Weights of a small GPT-style language model, trained from scratch on English Wikipedia.
Size: 4 heads of 128 (1 for keys and values), 63.2M parameters.
Architecture: rotary positions, no biases in attention or MLP, untied embeddings.
Training: a variant of SOAP for these matrices, 1198M tokens, 4571 steps.
Each number is 200 + 40 x the weight over its row's rms, rounded and kept within 0 to 999. Layers, rows and columns count from 0. The size before them is the row's rms in percent of the matrix's.

# q: layer 6 attention query, 512x512, rms 0.193, rows 66-86,193-213,321-341,449-469, columns 384-447
# k: layer 6 attention key, 128x512, rms 0.184, rows 65-85, columns 384-447
q193,055,182,293,210,190,199,235,182,206,172,184,193,214,126,151,177,105,141,270,193,183,131,267,217,172,242,277,226,214,243,233,184,250,210,191,184,218,155,212,164,93,228,224,223,244,226,211,251,204,200,233,176,207,212,173,240,182,197,188,224,246,185,214,234,143
q321,050,223,205,178,214,240,214,250,203,153,274,170,189,214,81,220,159,278,243,182,229,216,188,170,288,201,223,215,179,236,228,240,184,197,235,172,192,205,186,240,205,193,213,211,163,160,222,131,271,238,188,261,219,241,207,153,186,117,208,216,134,183,258,183,241
q449,144,222,119,224,202,169,207,171,166,199,276,145,223,172,163,196,186,248,184,185,283,244,249,145,147,162,225,169,238,242,189,184,169,213,176,165,198,165,174,233,161,197,227,208,192,153,191,181,198,213,259,298,230,160,178,315,136,177,202,232,211,286,126,213,228
k65,078,172,211,187,175,224,195,247,233,229,157,251,155,196,297,209,260,222,195,153,183,182,211,219,90,310,212,174,156,181,184,223,111,208,231,177,228,281,255,240,138,180,217,206,206,218,204,193,233,225,128,164,256,168,217,226,224,265,192,191,126,179,276,217,227
q66,044,191,243,234,202,188,173,190,220,255,223,162,245,201,183,231,193,188,244,190,207,200,222,191,205,170,252,183,191,227,219,239,184,244,180,202,199,216,206,185,173,198,239,239,238,246,285,179,165,163,202,120,208,278,238,265,193,182,153,193,209,162,198,288,196
q194,067,162,171,190,216,234,178,141,192,220,142,168,162,122,242,215,183,220,247,198,234,166,179,210,169,298,319,137,199,280,216,174,206,209,167,152,181,201,182,168,154,224,210,267,188,234,197,228,202,175,277,113,265,213,195,278,176,198,175,190,222,180,162,260,190
q322,057,235,198,201,181,242,217,198,212,200,154,226,190,199,153,217,206,202,197,208,205,181,190,260,175,226,216,193,224,255,136,187,175,220,219,117,323,221,224,230,158,203,247,279,227,200,223,240,260,221,206,150,216,171,267,206,121,243,203,168,197,241,195,254,205
q450,142,178,192,182,228,165,213,179,169,270,122,229,219,167,204,175,262,228,112,182,177,169,196,216,199,201,356,124,211,211,153,116,203,149,275,102,244,211,215,165,195,165,229,140,145,252,194,263,255,135,215,162,302,250,230,272,179,199,191,235,196,195,179,244,201
k66,069,234,239,244,167,260,209,214,247,176,210,253,208,248,236,97,179,182,216,279,199,214,216,155,263,194,181,163,169,247,240,193,249,262,235,229,195,169,148,214,135,144,255,216,196,196,196,126,205,186,207,207,185,128,266,234,313,153,148,253,217,144,271,217,144
q67,083,184,207,220,199,233,188,134,239,172,233,188,271,161,176,215,180,211,246,169,205,213,204,220,239,155,222,192,164,277,223,248,225,158,180,198,195,150,181,125,124,215,191,173,243,167,268,169,134,171,237,146,131,261,289,203,238,147,178,244,195,157,178,189,141
q195,091,210,217,234,242,217,176,217,184,185,183,249,285,242,170,184,114,228,221,175,226,271,209,193,172,244,287,172,168,194,261,234,213,193,276,214,196,144,218,174,111,227,228,239,168,190,278,284,121,242,221,149,164,269,247,235,226,152,234,270,212,235,155,264,188
q323,097,158,220,191,201,171,148,197,165,229,201,222,180,127,152,171,120,235,148,167,226,224,133,242,222,223,226,225,256,218,232,201,258,227,223,194,256,132,249,234,246,198,149,231,264,189,221,160,165,210,263,223,114,218,181,87,184,212,185,239,170,209,230,170,200
q451,199,200,193,140,252,107,210,153,249,244,190,220,254,236,220,183,197,259,251,133,225,184,180,207,225,175,198,162,209,133,261,216,214,220,238,207,215,210,168,167,155,144,275,196,234,180,236,193,150,79,276,187,110,218,219,215,189,160,249,239,143,177,164,187,221
k67,055,186,165,236,119,169,200,178,217,203,187,199,188,188,282,104,220,119,179,232,214,196,173,177,125,234,166,132,188,186,139,138,160,188,186,219,171,198,197,170,181,195,255,181,176,166,235,232,168,236,171,207,264,142,193,211,196,201,161,221,242,175,205,220,165
q68,080,224,174,194,141,126,216,232,174,175,146,268,198,196,198,225,159,266,167,181,180,213,257,184,183,239,170,207,204,172,178,199,176,207,235,217,211,237,194,191,211,237,220,211,162,187,147,220,217,257,171,263,120,196,219,226,151,171,238,214,208,227,185,175,222
q196,078,161,153,188,229,173,220,238,229,205,218,209,203,218,271,204,228,197,98,179,163,251,231,226,201,170,210,253,199,155,215,80,215,236,226,178,230,240,146,247,241,191,142,184,157,248,169,158,191,231,210,249,240,200,194,150,178,164,168,244,171,232,211,197,228
q324,085,205,230,214,177,184,188,190,214,236,158,175,217,195,220,243,204,208,182,152,153,151,214,196,222,185,173,217,228,204,194,133,228,166,203,181,229,208,307,151,181,170,203,188,106,246,189,168,232,213,280,260,151,169,119,223,207,232,157,192,270,223,203,251,155
q452,136,235,227,201,214,158,216,154,171,186,138,239,204,165,235,135,247,244,187,189,162,196,171,187,224,204,180,167,118,224,215,96,216,214,138,129,256,211,152,118,173,246,180,163,191,197,241,204,192,258,254,169,210,180,226,339,284,244,259,169,164,175,192,264,186
k68,071,121,93,204,276,219,180,183,233,181,259,175,206,230,211,220,219,177,194,181,229,240,125,222,201,161,187,220,262,182,229,213,198,151,156,248,185,147,234,206,193,168,191,195,291,160,200,116,154,173,219,207,244,236,254,157,167,167,282,152,186,177,176,162,243
q69,059,245,206,224,204,180,144,209,114,222,133,201,268,272,231,186,244,240,146,154,193,194,244,218,260,220,188,210,201,250,182,283,288,260,219,251,188,232,199,198,175,200,183,133,219,203,204,201,143,224,130,207,146,173,251,176,268,197,214,128,135,238,199,142,220
q197,083,258,194,166,232,159,242,140,154,195,277,208,194,219,235,171,200,189,185,166,211,136,186,256,308,114,131,220,212,181,261,242,184,186,174,218,252,229,200,181,218,201,192,244,218,229,148,159,127,157,192,195,155,231,193,177,138,148,189,200,186,103,234,216,259
q325,069,215,218,223,223,212,244,275,199,198,151,232,290,192,157,176,224,215,185,219,150,248,202,339,236,165,191,236,252,182,207,208,211,290,170,256,232,198,177,198,175,126,167,241,188,209,227,220,137,166,185,164,181,226,138,216,105,236,168,223,236,220,252,149,180
q453,143,226,193,211,185,234,190,193,190,129,189,308,230,205,144,223,228,215,93,179,136,193,116,252,207,267,84,282,177,127,173,275,145,232,166,247,215,245,226,194,263,243,173,247,163,215,178,222,187,275,162,232,149,200,186,125,186,227,196,201,196,172,253,224,209
k69,097,203,194,187,130,198,207,192,218,242,166,189,166,91,163,194,211,170,221,246,193,191,234,208,139,177,197,146,239,242,182,213,222,83,230,184,118,173,173,169,132,159,234,164,193,185,177,201,222,199,258,157,171,160,178,186,196,139,173,179,257,191,279,228,189
q70,066,226,255,258,227,154,269,190,140,138,206,227,178,155,238,192,174,158,237,194,239,209,157,257,203,153,215,215,169,173,161,159,115,173,173,161,212,222,128,250,218,145,230,168,165,218,202,115,212,341,254,207,166,286,162,145,179,208,231,246,249,208,231,199,212
q198,074,236,189,180,206,192,237,227,185,244,216,264,166,149,224,185,242,188,188,221,148,223,191,139,272,152,269,167,157,198,266,165,163,225,158,180,156,225,240,252,143,174,228,246,177,232,162,277,152,189,166,189,176,156,184,208,299,226,215,226,194,282,168,244,248
q326,077,165,251,202,268,246,271,189,151,145,176,247,227,203,210,192,195,221,229,251,217,204,211,228,184,239,187,220,191,193,224,189,148,270,122,156,241,190,211,208,175,202,141,258,228,123,205,205,234,266,186,208,152,153,185,162,171,259,211,131,86,248,217,184,212
q454,134,257,195,147,209,192,232,157,222,237,189,192,157,164,158,227,247,214,116,222,221,183,194,215,145,182,260,188,232,241,183,228,152,236,212,127,194,174,220,277,243,210,231,221,130,178,214,208,176,213,136,221,176,186,207,201,215,241,191,179,151,275,238,191,213
k70,073,272,184,176,173,215,187,187,211,201,185,152,204,259,251,136,197,196,185,131,172,191,156,184,186,257,191,188,213,225,217,278,216,204,248,226,185,160,229,116,214,193,147,225,259,171,217,194,176,163,167,147,195,202,228,235,274,237,204,165,132,161,173,140,215
q71,068,235,184,197,153,137,227,193,198,176,193,215,175,248,224,174,178,227,199,169,137,220,261,174,177,171,185,247,226,177,159,228,190,193,185,176,204,271,213,244,231,210,197,196,188,208,128,182,198,235,163,224,190,172,166,215,198,223,176,175,262,258,229,158,261
q199,071,186,177,231,178,173,228,262,257,291,206,232,187,157,176,192,257,219,167,250,193,251,206,237,236,210,175,189,191,147,92,158,191,241,226,177,217,270,228,258,251,188,159,129,167,230,147,202,228,220,193,209,214,161,183,122,258,243,108,125,184,263,214,147,204
q327,074,250,177,255,228,148,252,173,233,201,196,194,204,226,211,152,143,231,169,171,197,180,212,148,190,164,130,154,235,182,179,121,156,181,147,157,187,193,217,251,263,165,228,143,210,191,76,171,227,181,205,250,123,144,186,147,163,231,229,216,246,236,199,205,213
q455,145,222,207,165,211,214,188,256,226,176,257,136,175,156,207,206,200,138,228,154,227,174,194,194,217,196,134,149,106,199,168,189,171,180,215,260,207,215,250,208,121,196,186,164,214,164,198,149,151,220,260,201,194,192,221,194,329,180,138,123,216,122,260,243,139
k71,069,181,205,256,226,177,163,166,224,228,185,182,259,179,143,265,254,215,267,169,206,210,276,203,217,155,213,254,219,129,237,214,260,193,234,218,201,190,226,101,201,194,194,194,210,232,220,255,204,202,297,202,163,273,164,178,121,200,276,172,153,178,140,221,153
q72,071,241,153,117,165,242,151,272,234,226,229,194,204,156,229,214,158,277,113,221,179,225,219,119,180,221,115,170,192,208,223,224,260,251,195,262,124,256,217,289,199,238,152,174,172,169,208,160,229,180,160,245,185,106,197,162,239,217,200,135,172,204,201,193,244
q200,103,241,193,176,194,148,213,257,248,218,275,169,222,225,177,188,199,165,131,180,253,280,235,215,160,179,150,195,214,137,211,197,259,221,232,215,174,233,192,312,202,232,243,171,224,193,232,228,198,239,172,221,227,174,203,197,186,208,157,255,163,223,247,217,241
q328,095,183,237,240,213,224,182,250,273,144,138,198,214,173,192,256,173,231,236,139,224,249,249,159,223,223,161,186,237,163,180,139,159,250,188,277,217,265,208,219,182,181,209,231,208,190,207,156,211,167,269,255,181,222,199,166,183,128,193,256,139,231,195,152,183
q456,137,194,199,246,171,217,215,245,247,212,223,145,203,215,166,145,150,173,136,178,215,199,137,183,250,205,194,271,225,236,144,278,220,219,167,241,134,205,181,265,201,192,240,182,201,215,182,249,183,137,208,162,152,178,218,189,119,173,145,167,191,186,200,164,165
k72,079,137,171,193,203,107,239,215,204,157,179,258,251,253,212,251,210,157,198,165,177,307,206,228,243,237,255,207,194,126,189,239,107,172,219,129,199,157,133,217,261,183,137,179,200,255,138,286,180,233,129,214,224,176,169,213,98,192,201,197,237,190,231,243,193
q73,242,263,207,227,110,204,162,214,220,153,124,197,215,149,277,140,181,241,224,186,271,236,183,221,149,258,237,195,174,242,217,271,160,186,221,158,229,174,247,199,172,151,208,224,212,184,181,103,201,165,157,160,157,231,178,235,229,217,153,246,216,240,227,259,160
q201,259,184,196,269,203,173,184,187,247,140,193,222,216,160,194,182,186,238,161,196,288,205,222,131,149,234,232,188,194,208,223,177,161,170,232,144,214,249,209,188,151,200,218,112,147,179,196,181,282,266,163,197,269,214,115,320,227,187,187,229,187,200,219,219,195
q329,243,181,234,140,319,191,223,230,153,216,208,202,218,235,184,258,225,191,243,208,104,179,155,208,209,136,237,226,239,194,174,182,231,241,210,265,197,209,138,193,271,223,138,237,222,239,189,311,232,206,192,234,210,190,233,142,144,223,243,154,204,193,167,177,195
q457,251,161,246,153,227,160,160,275,167,229,210,214,201,244,200,209,177,172,199,225,163,181,207,224,208,167,193,177,220,140,167,251,137,220,155,236,160,197,172,166,172,195,229,266,197,210,214,250,252,210,165,155,237,179,309,184,139,305,171,217,176,207,261,217,221
k73,094,263,218,241,206,166,239,162,219,188,137,255,246,195,223,183,193,249,193,198,162,200,222,225,201,208,230,163,240,158,200,207,209,142,234,226,179,120,277,195,200,148,196,216,170,186,171,227,253,267,229,170,162,160,208,100,198,197,208,273,224,227,242,255,211
q74,063,173,206,187,198,135,205,209,161,176,218,192,147,213,184,173,103,141,173,243,204,252,136,261,209,264,154,248,216,239,207,173,177,266,215,215,179,165,125,210,183,206,249,238,259,239,229,232,174,157,229,202,187,230,144,218,208,147,131,170,218,246,107,148,179
q202,072,206,211,213,181,196,141,174,181,233,216,193,128,201,176,67,181,184,176,188,177,241,180,158,226,222,160,213,172,215,193,213,199,261,195,160,209,212,192,191,256,185,164,158,218,161,255,186,238,175,215,211,220,210,201,164,202,152,143,245,238,262,159,187,150
q330,090,228,211,207,161,180,174,184,163,214,205,157,203,230,179,188,223,152,255,217,188,225,185,212,245,221,186,240,198,219,150,256,264,174,232,226,216,176,283,179,160,188,176,237,192,216,148,187,149,192,248,206,212,235,266,181,290,173,219,153,305,179,141,204,176
q458,129,193,248,158,178,140,159,222,232,241,192,176,168,147,187,200,149,233,215,194,206,274,192,225,229,157,187,107,177,181,214,154,158,178,179,213,208,147,267,161,244,114,245,178,147,200,195,126,209,170,186,229,236,235,198,229,203,105,194,160,237,125,214,237,173
k74,067,191,190,188,221,219,191,285,147,196,133,209,245,199,232,219,220,170,183,257,208,199,239,202,186,188,195,209,235,189,169,202,260,262,123,208,224,252,197,252,169,306,193,182,172,202,181,297,176,185,226,264,204,222,263,199,199,260,233,238,185,211,186,230,220
q75,066,189,240,190,201,226,169,236,224,230,146,232,189,241,156,170,209,198,214,118,113,200,169,98,196,161,135,216,202,216,185,260,217,240,211,249,204,200,135,197,245,222,197,202,177,216,195,190,203,212,147,180,134,89,198,198,262,247,215,136,218,281,213,193,185
q203,086,217,207,241,174,174,211,239,205,224,246,219,175,221,199,217,174,217,177,166,221,203,191,271,203,199,136,223,314,167,166,149,159,220,233,217,282,200,160,193,271,177,168,193,232,212,134,174,197,172,177,188,263,239,246,174,149,216,141,83,254,134,252,242,222
q331,077,216,202,215,233,160,158,130,185,202,227,199,250,161,192,220,222,251,162,172,145,271,185,229,274,209,175,159,285,185,205,253,219,194,221,212,220,255,262,260,252,185,181,153,223,165,185,212,104,190,171,213,197,247,82,216,167,149,203,107,206,191,249,177,204
q459,118,144,221,237,236,171,189,305,223,235,206,216,177,202,171,175,227,211,136,196,219,225,164,201,207,220,226,179,165,166,149,233,203,126,188,278,185,239,279,229,132,223,148,220,294,196,194,161,141,208,211,162,143,208,252,152,242,177,195,206,105,184,211,242,223
k75,074,258,202,208,113,232,189,231,175,269,195,118,295,133,162,182,159,162,259,223,189,209,253,229,163,148,216,198,272,205,151,244,199,188,229,126,280,138,230,180,193,220,190,171,181,130,161,252,203,173,230,226,167,236,144,160,208,181,288,253,241,205,121,170,160
q76,073,160,233,222,209,189,178,145,264,268,212,203,182,230,225,127,206,271,230,246,191,167,215,247,164,158,261,169,227,220,124,183,234,192,170,237,164,230,246,202,156,287,207,115,183,165,157,158,152,218,175,252,265,244,310,177,262,220,186,141,121,184,251,222,248
q204,094,166,171,161,183,206,151,253,184,251,188,149,205,167,286,203,189,156,176,231,170,172,151,173,201,183,150,226,236,180,64,225,205,174,195,207,148,214,262,205,218,268,237,232,197,198,88,246,177,258,247,318,170,173,274,117,238,169,199,215,183,218,256,174,273
q332,088,203,197,254,205,168,203,187,225,149,202,226,271,185,197,147,254,202,268,218,104,202,150,284,170,173,195,189,235,154,218,145,176,209,259,92,236,201,185,194,219,203,116,177,166,182,135,183,232,283,131,191,166,169,223,164,132,140,212,163,213,178,208,211,193
q460,121,201,205,206,171,236,185,225,212,186,190,193,248,136,213,195,109,250,222,162,205,218,192,189,285,202,221,148,252,225,211,255,173,320,208,242,231,162,288,212,145,283,208,232,132,151,152,156,147,199,182,88,218,262,218,155,244,188,255,188,192,152,242,174,216
k76,068,209,206,225,233,222,198,202,216,196,164,119,176,210,212,165,202,185,139,201,204,211,190,165,179,262,166,301,201,137,257,187,211,185,189,141,212,153,194,244,143,181,162,201,236,173,304,155,172,176,206,222,263,172,152,263,135,207,189,116,183,192,129,189,223
q77,053,140,193,244,266,197,226,162,153,151,218,148,235,182,216,257,216,133,156,234,231,206,228,230,160,194,149,173,235,165,248,154,159,205,215,226,166,202,215,169,155,178,182,159,203,253,160,182,262,198,244,157,168,228,180,175,168,166,230,279,203,164,206,220,196
q205,076,223,196,240,150,151,165,225,87,131,208,208,276,183,222,255,235,194,217,181,268,225,139,183,185,234,210,145,221,244,207,172,150,160,206,226,276,221,325,153,161,234,182,213,110,255,204,166,198,169,222,159,181,207,226,157,301,183,286,220,239,165,135,142,82
q333,058,206,177,170,120,212,196,210,136,151,175,232,181,161,231,167,193,192,154,217,181,167,221,180,145,268,175,258,216,214,201,129,180,180,167,181,203,181,282,171,177,203,195,205,235,208,205,188,239,180,254,219,136,262,197,221,218,251,143,263,198,149,210,262,176
q461,116,181,227,250,226,143,126,260,199,191,171,135,215,219,226,180,172,113,218,303,213,223,151,199,218,164,204,151,174,248,228,154,153,185,214,233,210,222,244,190,231,247,254,169,189,254,134,234,113,235,209,257,213,194,260,292,208,193,205,193,217,218,245,267,178
k77,066,242,108,208,197,243,225,227,204,216,172,134,216,195,247,215,188,200,155,255,231,208,210,215,256,202,200,196,139,229,221,165,208,239,198,235,228,266,95,226,205,222,171,217,240,140,271,327,136,148,186,223,326,201,195,229,120,201,177,170,216,199,187,143,227
q78,076,209,190,172,163,213,172,202,256,261,194,168,229,192,166,143,261,255,154,240,219,235,189,215,221,171,166,199,193,230,165,263,230,291,311,243,144,256,161,261,203,201,163,190,156,177,329,189,185,134,168,176,107,204,215,197,162,119,220,230,217,233,140,199,188
q206,092,227,160,153,111,150,177,163,201,201,228,112,246,187,248,190,262,231,186,151,262,300,213,193,273,148,194,139,170,258,169,235,236,267,222,200,161,222,140,248,259,155,188,228,214,200,275,153,103,151,264,267,208,171,165,134,119,184,149,236,218,230,235,186,127
q334,097,215,179,160,196,160,180,212,211,246,192,202,223,228,174,232,234,210,242,151,190,237,227,266,197,205,152,220,248,237,159,161,152,257,229,177,224,166,140,189,300,176,169,201,212,174,168,192,221,155,189,170,76,198,130,235,112,110,165,235,268,179,195,207,196
q462,106,160,173,218,218,238,127,199,228,151,214,173,179,203,273,233,173,179,213,210,207,232,223,217,166,236,170,180,178,215,186,180,166,165,275,154,170,209,187,147,186,204,247,222,233,211,265,178,158,196,145,221,190,228,190,226,128,175,138,207,296,234,229,249,229
k78,075,220,212,202,215,164,241,129,184,164,159,292,241,236,117,221,162,203,205,156,164,211,198,191,233,186,109,251,244,191,199,156,209,208,157,200,249,148,249,254,176,188,231,178,185,233,103,283,207,226,231,250,202,171,140,244,209,321,262,238,215,222,156,235,268
q79,073,284,155,208,162,188,160,201,245,201,276,192,240,151,153,218,208,164,221,204,280,260,196,192,194,184,218,174,215,142,211,202,193,190,130,204,227,272,218,177,262,165,224,191,217,177,140,198,290,207,191,263,143,217,113,175,200,104,244,152,218,172,244,213,244
q207,108,219,173,130,214,164,215,243,223,217,219,249,238,160,111,217,274,223,199,160,199,231,215,159,267,245,193,245,125,186,262,210,319,246,248,228,232,230,211,206,182,136,261,156,168,215,217,174,185,195,177,262,125,257,144,217,222,198,216,195,222,185,177,169,240
q335,088,196,210,214,220,188,222,194,223,176,174,227,234,120,119,186,191,162,173,225,170,229,177,249,243,220,183,283,208,202,227,249,204,310,170,199,251,228,247,186,193,163,276,205,216,175,188,209,282,256,240,151,151,208,155,148,203,221,257,194,205,194,213,245,117
q463,124,214,184,149,232,163,130,141,192,219,188,196,178,240,191,196,158,225,214,229,260,266,189,170,206,180,253,236,153,149,143,269,226,188,236,218,155,280,161,234,235,195,184,166,240,233,200,146,256,167,261,147,163,256,173,247,219,244,208,226,154,179,143,184,192
k79,072,211,176,225,260,238,184,166,243,225,195,134,196,236,212,164,200,210,210,177,182,138,204,157,196,168,263,159,188,194,168,208,175,125,172,182,169,208,177,200,203,230,231,205,173,233,223,222,221,236,140,143,257,203,230,178,209,233,183,171,110,295,232,248,255
q80,061,235,190,179,223,174,241,258,234,147,208,187,204,203,289,265,144,136,185,196,192,211,151,238,201,140,172,218,239,159,213,158,163,216,101,201,176,225,145,197,308,162,217,158,245,198,163,211,191,176,226,205,192,235,174,268,184,226,144,172,269,131,237,152,216
q208,084,238,209,216,228,165,198,274,220,143,180,224,179,202,214,237,199,135,195,209,215,233,189,213,184,148,181,186,160,227,185,203,120,227,78,203,210,217,196,201,280,158,206,136,241,226,153,216,200,216,239,166,156,170,157,218,190,254,153,200,284,212,202,190,196
q336,077,217,154,193,196,163,188,253,183,118,165,195,107,201,231,204,258,180,236,198,148,179,213,238,194,195,236,241,163,183,185,124,239,144,170,191,191,224,158,136,217,142,218,222,154,157,174,172,277,214,172,187,244,252,210,253,205,250,179,206,278,203,201,203,227
q464,117,202,256,269,190,151,203,270,199,229,127,186,211,211,217,204,203,200,237,151,270,226,197,178,207,233,134,167,97,194,207,223,203,177,187,264,173,166,315,265,190,284,126,247,165,137,182,214,153,164,197,176,192,169,279,158,282,168,231,216,167,212,222,279,176
k80,079,216,174,204,131,222,180,122,219,249,187,209,200,240,234,228,169,226,170,149,220,129,189,199,182,225,222,136,214,218,271,180,147,178,258,147,137,239,260,183,162,219,258,182,170,230,231,181,128,217,198,230,240,223,249,176,210,164,157,191,200,225,276,220,186
q81,071,250,231,252,190,198,211,158,175,201,236,155,129,178,240,194,206,209,151,205,187,234,220,220,231,225,276,221,243,204,184,245,204,166,172,212,236,171,292,128,199,231,178,279,144,176,181,113,266,221,198,187,236,253,200,178,195,122,276,201,140,241,237,226,172
q209,112,195,211,224,166,186,128,279,213,152,179,162,235,196,179,170,254,187,153,189,227,271,156,181,227,267,178,200,105,141,129,209,245,130,202,245,236,294,242,223,95,210,158,226,154,154,186,221,204,227,191,184,196,195,236,172,235,132,245,174,215,158,241,236,220
q337,097,206,170,220,207,231,95,262,197,218,197,210,253,219,138,185,207,190,185,221,197,248,167,215,279,261,239,255,173,187,243,257,239,87,198,193,165,271,217,246,205,231,165,215,178,214,230,228,192,207,184,215,175,222,292,163,256,188,280,158,207,233,266,229,156
q465,126,260,245,217,277,269,204,225,264,193,215,196,154,264,159,145,189,193,181,204,185,194,227,143,258,130,242,193,159,194,150,230,268,217,141,278,211,193,211,163,221,185,182,280,122,249,230,173,253,133,164,183,216,166,272,165,177,206,180,146,138,273,238,209,186
k81,074,240,182,175,198,174,197,247,168,203,214,256,136,211,229,235,195,255,249,155,183,107,249,237,105,257,136,235,220,179,235,188,113,171,312,215,222,166,143,237,103,222,221,209,229,242,233,222,195,267,146,211,183,132,128,178,155,173,189,210,173,197,194,138,194
q82,069,189,211,234,198,260,92,178,219,193,166,169,226,238,206,197,156,230,168,252,130,186,219,210,241,180,194,189,167,164,247,196,173,225,291,256,275,196,183,181,207,162,207,188,200,184,263,201,208,221,224,160,104,201,249,170,215,186,199,228,242,215,117,140,146
q210,104,193,193,238,253,237,244,162,233,195,223,236,234,277,191,165,161,200,229,268,198,254,257,210,260,122,198,237,196,221,205,191,224,204,262,230,179,186,147,191,187,151,164,182,227,215,214,200,190,196,188,143,233,215,185,266,236,279,244,169,212,230,164,179,274
q338,087,227,199,249,254,190,183,252,216,175,204,165,252,213,212,221,233,216,206,206,202,185,237,227,207,184,196,174,173,177,183,276,248,264,273,246,206,173,141,137,200,273,195,258,221,190,252,212,190,158,193,154,195,252,203,269,180,205,155,205,141,233,208,191,204
q466,119,243,166,284,192,194,291,173,226,222,253,167,225,186,191,171,231,166,216,189,201,114,204,224,142,203,240,172,238,241,235,185,242,237,158,194,158,219,247,174,231,212,174,219,129,159,200,218,215,230,203,225,147,311,187,183,215,204,270,176,193,179,245,212,216
k82,072,194,226,166,184,158,191,185,192,283,312,154,220,201,241,269,223,198,120,224,191,173,158,251,211,181,147,190,213,227,206,168,267,182,196,178,188,261,252,185,211,234,245,143,192,224,160,240,191,210,175,223,227,188,156,192,213,208,225,237,184,124,202,191,161
q83,072,243,211,190,197,203,160,168,220,251,237,160,219,233,213,261,190,249,195,178,225,233,294,161,221,171,246,157,159,179,226,277,190,100,213,156,185,235,154,161,231,181,220,243,222,282,216,139,120,231,194,186,151,244,207,187,221,154,232,252,221,140,137,264,216
q211,093,213,293,199,203,194,201,195,179,166,175,199,236,208,240,310,272,247,172,169,224,245,136,221,235,189,232,130,209,236,182,209,137,243,257,268,207,142,162,201,227,243,216,242,233,252,230,228,128,175,274,174,191,182,191,218,161,221,241,215,192,146,214,207,165
q339,105,203,193,147,152,183,162,193,249,159,221,88,172,196,238,205,295,173,116,181,184,236,161,192,213,219,253,220,120,274,162,207,196,204,290,196,143,223,198,203,170,202,151,234,212,240,197,229,138,144,90,222,232,129,246,195,239,243,240,153,156,179,200,216,213
q467,098,162,160,201,219,114,221,216,232,198,264,209,199,146,192,130,226,237,156,230,227,254,153,182,166,188,161,171,171,195,238,171,156,177,195,274,196,206,212,163,159,234,202,212,212,197,151,206,146,182,243,209,176,240,216,284,211,214,227,238,266,129,189,201,151
k83,075,166,256,233,166,218,254,133,208,193,252,236,153,195,209,206,199,126,196,189,168,161,192,240,184,161,215,199,220,205,173,266,210,201,199,271,243,222,263,121,207,163,234,195,195,185,163,180,208,239,284,134,231,274,88,169,202,122,144,154,178,284,179,207,250
q84,075,120,204,182,195,179,185,185,141,219,216,203,167,169,285,259,216,161,180,251,217,125,187,186,199,163,214,211,277,144,271,222,199,97,175,232,220,215,198,200,262,219,270,136,188,196,148,218,93,183,174,173,251,173,238,210,213,171,217,201,206,214,170,218,201
q212,108,222,191,166,201,193,156,234,182,242,205,228,216,196,203,224,211,188,208,217,225,220,175,116,226,181,229,291,207,166,254,205,261,223,195,206,193,224,185,197,236,224,195,204,240,206,166,165,193,222,210,250,198,221,191,206,285,163,205,147,175,221,192,120,234
q340,082,177,223,160,159,135,195,199,215,187,149,235,147,146,258,202,122,181,163,232,231,131,205,226,215,215,256,217,241,279,227,167,163,228,180,219,143,199,160,198,216,221,215,175,230,170,192,205,216,218,109,170,176,245,230,223,221,257,169,214,101,210,219,161,165
q468,105,164,148,209,134,168,202,177,171,219,169,223,200,201,221,228,306,159,227,204,214,184,81,202,195,251,203,200,197,201,207,155,179,159,163,175,221,170,181,237,212,191,201,76,250,165,212,218,205,243,183,133,192,185,190,283,181,243,118,185,181,201,249,143,252
k84,072,224,174,188,232,195,157,237,292,114,179,246,180,282,233,180,225,213,145,131,144,143,195,224,143,251,213,154,180,243,133,235,146,178,225,162,125,238,201,230,205,166,175,175,210,221,158,166,205,169,123,216,222,228,248,226,162,162,147,187,199,214,173,213,224
q85,149,238,284,113,277,179,202,216,224,199,217,218,209,233,211,204,253,240,211,249,115,159,210,174,215,236,194,222,194,137,207,222,239,212,267,95,173,225,144,156,137,260,238,267,169,223,230,257,283,195,215,206,207,165,222,228,235,297,197,191,163,271,256,156,191
q213,211,241,172,203,153,246,161,227,252,265,222,167,243,215,202,143,209,193,280,190,188,244,206,269,184,218,215,219,193,248,173,205,213,227,167,156,232,207,150,237,196,190,165,188,158,175,217,124,269,162,168,189,205,180,165,200,257,170,76,157,132,281,162,214,218
q341,182,257,152,252,147,226,183,222,197,174,195,211,175,196,210,162,238,194,253,186,219,226,231,204,183,197,194,211,182,242,260,216,212,221,227,156,137,278,160,267,222,131,196,210,189,189,167,146,222,202,180,122,186,194,199,164,231,167,106,181,149,274,250,174,201
q469,234,192,176,261,183,228,201,231,204,241,302,198,234,158,310,117,127,196,274,163,302,194,194,178,175,245,143,215,252,172,219,236,164,194,122,235,193,191,219,288,176,225,213,175,270,139,224,145,187,180,194,167,157,170,207,136,260,75,195,210,126,182,122,136,171
k85,082,209,185,155,226,187,206,265,230,202,145,201,207,187,172,181,166,251,253,135,200,118,231,209,169,95,185,207,239,223,243,245,176,153,139,174,161,142,267,229,162,219,186,185,239,153,189,207,178,221,142,201,188,162,200,250,196,245,169,122,254,197,269,194,201
q86,064,182,213,289,206,194,217,243,216,246,212,187,150,228,170,197,177,255,198,193,151,156,180,193,195,138,218,179,141,222,198,264,195,188,237,176,212,218,246,129,163,159,199,170,190,252,224,256,221,215,160,247,191,156,207,245,242,158,146,122,262,229,192,233,227